From a checkpoint of a small transformer trained on Wikipedia.
Size: 2 heads of 64, vocabulary 8192.
Architecture: LayerNorm before each block, no biases in attention or MLP, some layers without attention, local attention windows, paired heads, exclusive self-attention, value embeddings, an embedding shortcut, learned residual scales, skips across layers, capped logits.
Training: a variant of Adam for these matrices, 6727 steps.
Each number is 128 + 24 x the weight over the matrix's rms, rounded and kept within 0 to 255. Layers, rows and columns count from 0. Numbers have three digits each.

# q: layer 9 attention query, 128x128, rms 0.13, rows 11-35, columns 0-127
# k: layer 9 attention key, 128x128, rms 0.131, rows 11-34, columns 0-127
q11:141177102107142062121149115139073123102156080084122132152143163075156128099109186133127096119194128143118103133131146152106118170158091140103104151138166084151128156064153109170101150145171203094111103105162139137143097099140089099094095120132110153123118085173173165182131084088138094164138175145157108097161109137107163157144095099143137120115160076112146151138136111109088128099167
k11:144145159115105108124144150113111093142143150126117164126153142115121109121124090151113129110151151115115088123108118159134154114116109145110109167156112112100124149132123095140115128142119101120127137125166123141121157111148143097116145130140157142130151106131070115105130113084125106130127110121149101131134109153128112106115151107159109124121160127134149143129141099109126134093108
q12:158130132134127073141159108154083119107117125096155113135171154101086169082152079082137093117123138103137083125107113163156140145128148140149099144183158142104091116133096130203097168119133120125137132099159128099103161124186107185124104139160135112133102158119129157138114077134123150163175074130151134092197121115148131136117106160072085141093160132128138113101121151109113111122089
k12:162154167138062098139118101106078054106149120083159153125140199070119127125125116139125168104152139072122092086117137152102106124086123152104105152173172122117084190142102107140098107133095105134095119116140144164121154138148158140089104079156168164151156105152130148076117091086152110143136102150150099117185147140113128179128106107125134147098155097172153134131161142114136102142146
q13:139149102138111098149134123129109125102131097135138149152143157094145133115131149157164110130155148133127138115130120163127127107165137152076102119149158100110140188100134113112090146138144157119118102099128135122138061099165140105122125090100132155130104064184183144145118100090114132129147162130124123091117098167097127172149105148147163121113166073101139178113122123118110131140147
k13:146135159128128150159136146122092109107127125149123131123123168144083160135145103115153132164149128101131073126124112128146127111092140136128128108141110141143118156172131113109108117130091104127122082121142089142107138126143151117113174107148117119101164125154121153153122135122110133073092160121128110109132103138132117130117133110152140125125147129112137114085106076126168135102142
q14:108153155171127141101124119126172159151134104158130133120123129147171087172071168124118130130120125146107142098113137088137146118141167116097149116105092106136150116171145160110153132112132122095142136141104121164127151154096150083131165158084133123125137095131077108117127191146124136079064167147149121150083152097133099132118132082172163122147112117110109161158151091127142136138135
k14:105107070148152119109136129123190164149119130144117114150126072134166102122119137136110113114098128202125173141132134111130133156171095122130161150112123114087148075095094125161179153117170153126151174150113146116118119108093119126164098155124104104126091133127127089091150106152114127156161117104094160187090126134153149099172166123105096094124091144107095130161128171140096168119125
q15:124143159174087102066127108152134161142138106156088120132122124150089098137106100105104156118095108163193132144099128115181140183080099100129156134110082113175120088190114168161131106110148194059135165155213122177111200172127162122133124141162085095127109173110083118125138196147155142100141111155145133152152083082211096093083145066122081136131135128126089122117109091050136163100112
k15:145125095155130085084143099078109144144124135094085068160104113091137092123078161112107188112106124175123203113135143168138123157153110131147132181120150127098092088065127094149117138113182156075100196141141158124134125142148150117111096136106104115159073149159154101110131067096120156161171101151088127155154105170164158141132130100080101152157126137115104226180149146082117152129124
q16:141114097074155144153132150151070093104138105084174158118144163080160135073134149147113135143160116077125135131166118114084103139153126148175082182189179126063126153052125102093133137142140131177088073093078177050123095125153083139130092111148141113160156099159164145142107074067130079223200140101095128096162183166038192145160093150084093102115143160140163131146145177179103097139157
k16:126135186140093195149072138170129076097144122124160187076150168127098128131173118141170119116133127078154075127062102114160135082058166100118111109152134123162160181164113135113163115140062068163119037123131134169120178122109165145109159103164199146126180094114066124131110150135143112100096143125142114110105156095105065136083121122185153147082154144190154063093145123165123107126133
q17:135102168141170136133178143154140154121122114151123138109068114134185115143075179134142066149155174153102152096091076143137136137152189099108177088118125110137154144150168125134132181087133132088153113107106131156170142162120113105144171101116090143113130102126131125116186117152118134118088162123114112105104122134135112162150131070118167136124129132077103172100127076121172136140137
k17:110128071157117124107118102139178117157139113114139156156137129118136091110124122186106153119121117193127117129090157098143120156152118114103146150115136131074149103125079108142166132161159154131113144113165161125075127109090120112127098163145147124115116150127090105125117089129112134160158118114106164152064109124135180095150176119137104113110113111117147127171137141126100141109157
q18:140159140172071110184132087086142157076115132156127130161131154115088136094136121125138087129150164119083085140134125189123147078124149161060118068112173141115133134167118106154081091130139117106175169099110085144120105114126145167166126083126118151136113079144139153131091085181106100084077096124170145121125130125146104218184115137110162117132173080071153131120100173114154126107171
k18:145102096118152086141126134073113163136110118151142127137136118144116169124124143126119125110140152106124113111184130119120118126119094168057135142130146135100150084127150131154104147165129125142134131114095130107141101097136107134142143124149118134145156122145167181141109121166032104113070086151146132107135136141107144166175116152119100101154143120069185158121070120109157122144098
q19:128136109114128178146102186103123110192066140129168103130165141127146090169102167135155188160105130110121167171131139089126103115096133111159095146084146172109164145104147092049153103104129106174109147140096179118133083171097123116111111174066215104086112097111093119084104159161129105153100155132154116189087163152075156143133157176144127153178113164153109107189161139197100124135156
k19:087152137130146204167101180177192086175110152085101124125144087169144111166109132153135128110111109127161124128098160055123134116124141062182122135106090127176127153168065192105196128081111088189151092134134139104103111135077142090120123178055180111083138139089071092096137179115192147143109138154148154191116144102105142095097196182128125119138078148197081095140156108241056132119119
q20:132121139104135142170114112178117097079138100091132178126155195113163090083134155148089121121189096088130064096106130158121102153163117146144138122171168127069110160128091119104102129143156165112135125079119141106150083110130115130148112089147107119131109101182155133116137092064140102173165149119076152095157169164102184141125102111114120083115197116140164133107120105121087117110135
k20:137155153116071100143112114151104114099144095137185177086147178114133131098103113129123106108175137078114067139104106152157126104100116146095104137169156135125136136111142106156133104170135106108143140100155125133129147120132124140123121116171154132135159060147085168137137107124131072130144120143152118092117171130089150145155105103168097135122202103132187080092132076114143089110148
q21:130149103144112120189136121126134125118151128119144164168116143104139130120132161158127110138165140109101107127140113141079129072135135142080110108121161115099129164129122097127094116141133100135133128102070155121131104109115109142146124089112140134133150072140142144110120109128128099149087103118142110147139158167094150183167117128124151118122152127115159158142124127158132128130161
k21:101133077119136108129093121122176132157105100132131176132146127156165137131134137158125101124134128153111122093119166099133133141156114115106161134146124126091127065162082107141145146150133123176136117080119141103084108105094116121112110160131153139107136097113135119144121128173102122117124111126131150156090155141115143112131118146151137107137107088126165117151095097162126125144123
q22:095171115138087133143124176183149126097154126132121138133133123133116129162144084128107101111138139140099109100096152135138119151128143085107124119138113128165121147148146193164125115122141145135132117109168084141105137132121122118109122122139127157081102119151087156138168146144185147130115143165139117120100117081144113126086141160156127140121119117136112102091129072143094139121104
k22:105163122105106161131156162158148149145142156176090127135112116109140114161163113096084105124127124119142138104107086155119171124154130152128138119151092116119160125096147141140126111136155128102145123122100128166162150099133121103139171125134093115137098152108069093083188138110146104098114127171084129141135147159142102096090152112146114165150158116122103176101123086080130136147098
q23:136089115159144111136091129128170111097097125160112139147149129109142118116131059066115133141108115113061115146155141158140090156107138138159124099149092103145110207094147111117129099114116150114130122157106132148162093124147182109145143137102153134104132153178168140101097101127122149056148133159139124129124147132141104146123158110135142126178165160107115092164097113167110150064136
k23:125119159159109124153126133124140127114105118147098102079153133124144162148129041088109088112153101132104124125175111159174144145117147141135091071131100086132151169150142122121174101119157148134147101115150143121122116127144157137150175109092131147105162095143092137127088180101115136103083104130128129096112135155087096164183150148176151139151136138102142090116127093129159111047120
q24:122140103146121171145131184142102106143117164116127147149139160135140095183125134126142182135117079081188150156113146096116117141079102133164091131120084135126140186088152115086151126132109121128100128155162152120192108128145084095087155132102155082072093121137076122111103168116160155133150150185097093146147123141097151102090139138127110119124153140158120149093156106155086120131132
k24:101181131097155171138105141192134131121128133116127159122150133114138131103146114085121102144130109128122142132128134134115149138140145133177116117158110102153131164116073138134113133097131127121119144148130122097143142134119119131121104137103130128114098116089085136133141160123187150121179109160134121123164172095116112102061081157140148145141147088188087094111137131161106149142152
q25:137119149124123157076103062091135112098170121143140119147116134139145170142155079151134137143097113112162131125152145115131111124129145173166166112138082146096138086113104117082168085157100132148114094159126126100124129120149121125117157141156124129131149155149143088148122085107096122092164106083118156090118141158153121077128108098101138095078108133131173140122128127113152125145096
k25:127123108111095100118092040130128096119175077132150131181123151150107155132200113167133150136129153098123103139083143108175099170154142083099126111119134141104117133154097095132114099216073167122108140120149096140126100142135115126119111119186128141108145116130154151169108111151108120133129176128132139095120099127132106115133051146120186104088139123119175104132120161065125109152189
q26:132156151134135127118110096114106145158144107171131158138141152140145141112119194182130140166107128146132107125139160122135124102092141121123118122099117126113139089136105077113114096137136105135119123146139172098104112153101110139096131127121134129132145141156134087063139110136096087120098105078151161104100127166130158118158131084115151121103123124101144141150091108119143115136121
k26:146128139134121115126120083113122107135174124114104147179134150148117135128152172180138146143122128124109132102120168102127104119132135077114125178081136127118115104156119099130115118158098105122124118122160112127097122122108121095098113154157145148117122146151136089116141090126169132158107176119154127151163098138148125098121130133095145128098110105095155121144071164121098124125128
q27:126142143099116152126110153149128132094122094112132100103142121150138128176135131162120130121136140132107135101093146135152082147146146112102135100121145157098142130113129155117139095130153149160139099090163077147146129134101091150119115117136129159087115098138102148144168119143134083156101171135110140080072141114136122149135134141126115106119122121129129116098128098133112110139096
k27:118148159097089140113115150161154140138179146169117112145112138132134121161153126115091123098154137137147101147076122112152147140104127104095127125101086130130144134116163124132151090155130129111160143134155129161148135126126125099132160137160105115103142128108084141087190123098136086114094151168116161124098117145129118089132163120132079123159147133125119110100136100113100130116112
q28:126122126157144119133119112140143102104135131119112131125130114128103126115163080122105100127137132140081112101138117153143110112115167132101136086150125122142102167163116132165089094135126135103133108126134115158132133111146172139119123084131105167144129132132155139144141106147114135116124113121131124091116101117172092159140126114177174139116140097114116157122103086142168148090095
k28:139127142152146104134144126113131127148098123175105136128125153148125153112151108124128120121164120119093125139149125148146140107120121152124107122120135112112137131145137119121114139122115127120138098108123124151139110098138119149127148108143108128146157149163170121141117119119089120102086150112127143094115132142127119155156144102165177121152121125068143151101094082097176059093088
q29:163096112098132109084120079041145140126150098155101072176129100124154182106171105123119137137091162144128135123172125127110142130167111162101131087113113105101144088092099109094154090159097158141120103145078161149121121092157165126142143136112136129132170143141150106149108102134108129085125110118131160082132145174150118100182113126082119089106118140103159160183129144106129126150136
k29:148072138140111131125116102106127144116141110119149074158136126143113174159168119165140174143105161112154116117113139104178100145133147098077116091117110147076134110134106145113153106175078139173129108128150116128103119140128136150123161125140143123090173121137135129173077123172066124113074121107118146079098100138121103122190139160113135085091119172103170128170133165114111137131139
q30:119145121126121128115119099122138139128139125150121157138137131128166119142133150129112141120119113133158121140155161126115145125111119145167136126142111146109152097133118081112133110132120124129130150145101136090121132128125112088144124134108146103146113128146139125103098128111108109098146124110118151135120170174126167120106136086101098108129136153135145143162131140101143140146164
k30:138123123130128107105109091134125124123126107089105129127124122139135112141140196123153141089133115134138169105116173122153117149125141096138127134138159142117111098119126101137105135108105126149109150135148108124116125149131131110117112147121165149105110081137139131147125129145144150154119142124110124119131138138146119139116085120110133125137143103153146122158124154143115141166137
q31:164093182116151157140156162142094140130124103087149109087122157140152101147089158136132128100149136110161123099089111120146114169154132111141162151123129135089136108146149147104154168103155158142146151090134123133146130176118116132106158113158086099117114155115127109133147148095147128165114146116091121131139114109125119121132139119081096103144152152121119133099137128099115104112139
k31:155143148113093110123144133133094151116147132121169111105137140104118080127074126117086137136116131133149084146154099137108121111126124144112141150125137135173132123096197126152135118115193132079152186134141128126142140157144125120137110143125116108132107129110099159099143121097162094144160105146140131136142134122102161118121142105130061140130160130142111107131147133119116159084157
q32:103145103147125120127112134145165142137157137173122147128113095143130150132132140157115111135140126143097094100184153136119111110119131108133153065137112152152126089154121112135110116136127130155128107134136116132093118116134126112143116105131164166107128124133156113113158118110145131078139123113136155126092132130132133105112152121159147174121087086141125090120098081136162126131123
k32:122125123135141132149133131147157129127154119132089170176111126124147151144154144152145104104162132114084141055119129142125111137164123091126128159135131157079095113096142124132129151112068131131124134097127096128122114101127085121113141106123138156114136098163186097127141118138158149127078133107111113138146170163140116132137130147132154154128119108120137144104102121127152102145123
q33:111149105132104107124129109111136137146148130142107149172130113105128140122136134105113125116107100127138142154155140131094155117113104143148110154140110102129127120136127083137116134144114120124104152137083156098117127119139133092127132144094144112144128120137125129101103138110135136092125088143134115163154155155116147119119133120124104136137136139138142147166124153124147150161159
k33:130121098124127134117120097115126131122101106088116129105132111135128136149140164147163139111111122135124176089151157129127117134138132114144121115137138126123137101143095123134118151124121129170097126139104120111113125120125152126115120132109138142130101100137139119148102151167114164143120114118113120148124133125157106151106083150121158120113107102149134155158121147142131142180114
q34:156092149107128132112143121112094103109108135083151089100123125114120121126129109106141137108131132114169153138105098127156128140149116146134136149120143111119133147107133165119160154123124128125123134124144106148157132134146141141122134137154092113137133145091122146172099143147117147160138143125133112134163111102129089122125101156110129093127135135137122129117156173106122103121113
k34:134137146128124131117128145103089127119112123136176097112129127103104119093109094100107142145102138128161105198139102138124130134099126166132131118125129135165138162128120148125129118136142130102122141162119140114153126145137147161137131135126119103152147143113123162150111139108093104120174116135148132105124122096109141132135128125131107115122136164132103113129169148125128143111145
q35:105124098131095078104090094128185128122132117145106144157112120113131138124162112085118124093115118128124123156148155149109136132129124149153133121149134132135119105139116117138124080132104124122126159142083126111111134111125143070157108153108157135160122140148147153106097127139123116072141114123144132148129151169147141126112133103129132126134129146141141142175101129113156155150171